config.toml
positions = "rope"
qk_norm = false
bias = "qkv"
batch_tokens = 131072
dataset = "wikipedia_en"
Each number is 500 + 25 x the weight over its row's rms, rounded and kept within 0 to 999. Layers, rows and columns count from 0. Numbers have three digits each. The size before them is the row's rms in percent of the matrix's.

# layer 4 MLP gate, 2240x448, rms 0.0723, rows 2236-2239, columns 392-447
098:470514508461495513470526473498508503501523505545517542513459508471537498528474529469478516516542507498517538502475486498492531537522509498516496550470495504486525536499
102:500471476500483480534468510483489493493526510476527499499522509498496536484531509489514474540510452510512466504517459510494440472534499497532474476498498490507473457515
098:577484481518506518501490492528489502447506490480539543482500505519542513497534471515508477481496500488524519499476543531524434482460504478475463523506507504500507560508
103:511481491505524498494490498503467522464487474523539514545497499497529504478569496519442496512524461486467548493483472503512560546522531489509490482511534417525488462448
# layer 4 MLP up, 2240x448, rms 0.072, rows 2236-2239, columns 392-447
103:468496502520523480477522508536506532481488513501501488497511517506485509505478482545434499470531514461497506504482472537531521535526538528502531498516485517499512481501
106:488485506569548490479546461461472457476454465461514500507492462508521484550531512518452475497473520460506465515527467498490501502485519505501488495520497529514469485527
100:519542490526452518503521523547539484486481483497468499484540467488522491539508455474483531511537466532484477469438450526549493490461482480503475529459477504464485531470
105:494525508509482477467485474486500510527500494480479537509485546499478497512512504489459517505495487502510479504494507501488469475507533470449470526468479509528527481528
# layer 4 MLP down (transposed), 2240x448, rms 0.201, rows 2236-2239, columns 392-447
097:516503516476490495480454489516488489498526494456496540519510473502521489499528532495514461487492489507491495503470517512526525524534504497445496538509480508518486532535
105:498479505538501488452514467531486496515558461507527483499541484490500492502537484469480496513471488505507484499505449547475477505482514490474459517477534483519467501518
099:468509487545508520450480500526498498504512488487492480507501498506492516466498503506515513495488510486535479517489525488505531510500522487524500512548509489480527481532
101:505490477493494517479484494501514509542503486483527514531515478463492530529495510479488497492506504499473471512543517478458464471495540548529435535547510447522503491480